{
  "d_model": 64,
  "norm_eps": 1e-06,
  "positions": "rope",
  "rope_base": 545000.0,
  "init_std_qkv": 0.0778,
  "init_std_up": 0.0778
}
Each number is 128 + 24 x the weight over its row's rms, rounded and kept within 0 to 255. Layers, rows and columns count from 0. The size above them is the row's rms in percent of the matrix's.

# layer 11 attention value, 64x64, rms 0.325, rows 41-51, columns 0-63
size [114  98  84 108 105 114  95 101 107 110  91]
[[147 178  93 132 132 125 133 148  97 152 128 152  95 145 105 144 113 173 162 135 170  94 124 142  82 111 106 128 151 111 131 101 148  64 175 141 129 149 116 113 122 141 165 124 117 114 134 126 153 126 145 128 140 141 144 134 136 114 156 125 154  64 132 124]
 [118 117 119 158 162 150 185 141 165 157 120 124 145 144 106 126 142 151 131  80  91 105 176 126 107 133 110 143 141 113 132 109 143 119 122 113  98  84 114 125 171 120 157 123 133 121 139 169  98 175  91 158 104 148 117 132 123  82 109 106 123 114 144 132]
 [118 122 120 133 113 146 151  97 116 121 144  89 115 137 118 112 121  90 132 115 138 167  85 121 128 146 103 153 219 126 142 166 126 111 136 139 107 104 149 174 107  97 116 123 144 108 131 136 137 140 147 120 138  89 147 184 115 115 135 160 145 138 136  91]
 [134  95 160 108 119 124 144 107 145 159 120  77 131 132 146 138  93 187 138 163 127 112 121 110 100 124 112 143 139 145 135 120 178 135 156 137 140 112 149 177 137 175 103 129 132 140 119 132 130 113 136 119 100 117 112 127  87 135  95 147 186 113 171 102]
 [ 95 140 125 147 139 116 105 123 122 127 146 115 172 106 158 133 142 171  91 109 129 109 135 116  98 135 100 120 120 153 137  64 121 108 116  46 120 126 165 118 141 115 153 120 151 119 147 105 120 106 141 178 109 111 104 165 135 125 137  99 128 144 151 103]
 [132  89 156 154 135 121 129 141 136 123 130  90 147 137 115 111 129 120 137 135 117 190 169 128 117 110 149 123  70 166 128  98 155 152 109 143 146 125 135 140 108 150 146 149 154 149 135 116  83  63 139 138 115  99 118 110 132 153 117 120 128 135 122  61]
 [143 118 163  98 119  85  71 130 144 143 151 179 141 172 110 143 165 113 108 132 138 129 157 108 139 102 134 145 173 132 160 111 145 157 102 145 136 106 111 105 136 114 108 163 123 142 129 147 112 153 131  90 135 120 111 102 192 137 146 154 124 139 151 135]
 [155 141 149  91 140 124 127 150 124 175 152 183 128 118 114 158 112 146 107 111 160 159 109 104 102 113 115 156 158 135 110 116 178 106 100  88  95 130 142 140 129  95 124 156 120 109 149  88 112 136 118 120 116 117 161 119 128 102 125 131  66 116 123  94]
 [129 106 126 152 135 116 154 111 127 120 115 134  71 118 139 149  67 123 105 152 136 113  95  85 111 153 170 158  94 120 113 164 114 159 144 168 125 126 123 110 141  97 113 110 132 139 123 138 106 107 141 133 113 125 118  94 117 122 131 170  94 104 193 131]
 [141 110 145 144 156 145 114  93 127 168 150 114 111 131 160 115  82 120 105 116 157 107  94 143 141 149 159 155 169 124 175 163 145  94 132 182 110 152 102 161 130 124 126 160 139 125 112 116 133 137 114 138 130  92 131 117 129 104 113 186 124 102 107  99]
 [162 141  93 122 158 161 157 109 153 141 150 150  85 111 105 139  98 157 100 139 154 121 102 130 154  90 132 141 126 149 151 127  99 125 126 139  66 114 124 119 124 105 142 126 122 124 145 147 123 124 124  82 125  92 162 144 141  72 111 119 152  79 107 101]]
# layer 11 attention output (transposed), 64x64, rms 0.272, rows 41-50, columns 0-63
size [ 99  80 118  93  93  82  85  92 103 111]
[[172 126 111 142 118 109 115  72 118 128 131 157 147 129 117 155 102 117 119 133  90 104 101 153  88 122 120 176 153 145 150 123  99  86 132 123 126 127  97 130 108 109 169 155  84 111 107 121 130 140 140 128  89 110 130 126 139 102  86 122 107 160 166  88]
 [157 157 123 129 120 144 113 117 113 143 103 149 110 135 159 119 138  96  97 129 115 142  91 106 158 147 148 129 118 160 151 155 108 171 171 124 158 116 161 126 116 140 118 137 127 109 129 154 185 140 146  90 110 123 116 134 161 137 167 144 175 135  67  99]
 [161  89  93 157 127 143 160 149 133 126 153 141 188 110 163 120 104 134 139 132 145 155 134 162 132 136 143 108 123 149 145 125 165 141 137 158  89 124 133 128 122 161 133 139 117 186 102  85 121 175 136 124 108 127 117 141  90 144 101 183 134 141 126 121]
 [132 111 140 144 114 143 122 142 127  90 125 134 167 120 151 124 111 115 125 141 140 133 103 156 181 122 135 127 143 147 128 123 113 138 159 146 112 104 124 149  74 122 159 170 111 182  80 132 146 123  87 155  96 121 144 132 110  68 157 170  93 130 135 135]
 [100 112 124 123 114 125 145 118  47 139 111 144 137 112 110 193 126 113 139 135 109 144 146 177 166 117  99 162  96 124 128 141 143 164 117 121 135  81 136 138 129 136 146 100 137 166  89 127 145 121 131 165 106 119 146  97 102 118 100 126 132 113 154 133]
 [ 86 150 126 143 131 133  91 138 125 126 121 145 124 113  98 140 143 115 138  91 178 115 143 163 150 113  95 133 155 140 152 108 143 138 122 143 136 131 151 141 127 135  44 137 134 137 106 102 152 168 106 107 128 175 110 117 106  90  81 124 127 115 115 167]
 [104  95 142 157 135 128 148 117 122 139 131  78 164 111 160  97 147 122 144 138 160 105 118 145 140 129 111 133 122 151 103 155  83 117 139 114  90 146 142 144 118 107 136 131  69 105 128  83 122 183 145 118 136 157 152 112 126 177 110 119  99 144 126 171]
 [ 83 153 144 137 119 129 123 114 130 143 131 132 132 116 111 149 133 127 111 131 113 108 133 111 151 147 114 165 129 117 154 152 134 157 143 173 135 131 140 104  76  97 185 150 109 125 100 103 144 147 100 115 144 118 103 139  97 102 141 104 189 130 135  54]
 [117 155 147  97  89 121 135 117 160 107 143 111 143 151 116 113 201 130 124 146 133 113 166 125 131 124 123 128 125 117 120 104 101 108 147  97 112  92  93 127  92 133 147 137 113 214 100 132 138 130 139 117 156 117 133 145 158 121 161 116 109 175 133 132]
 [132 110 139  97 155 129 133 115 159  85  75 163 119 155 121  88 137 116  98  94 127 117 144 128 130 157 146 146 149 124 153 109 107 157 149  92 137 160 137 124 121 107 148 116 118 217 114 164 114 125 103 108 106 116 113 129 124 130 127 145 163 121 118 159]]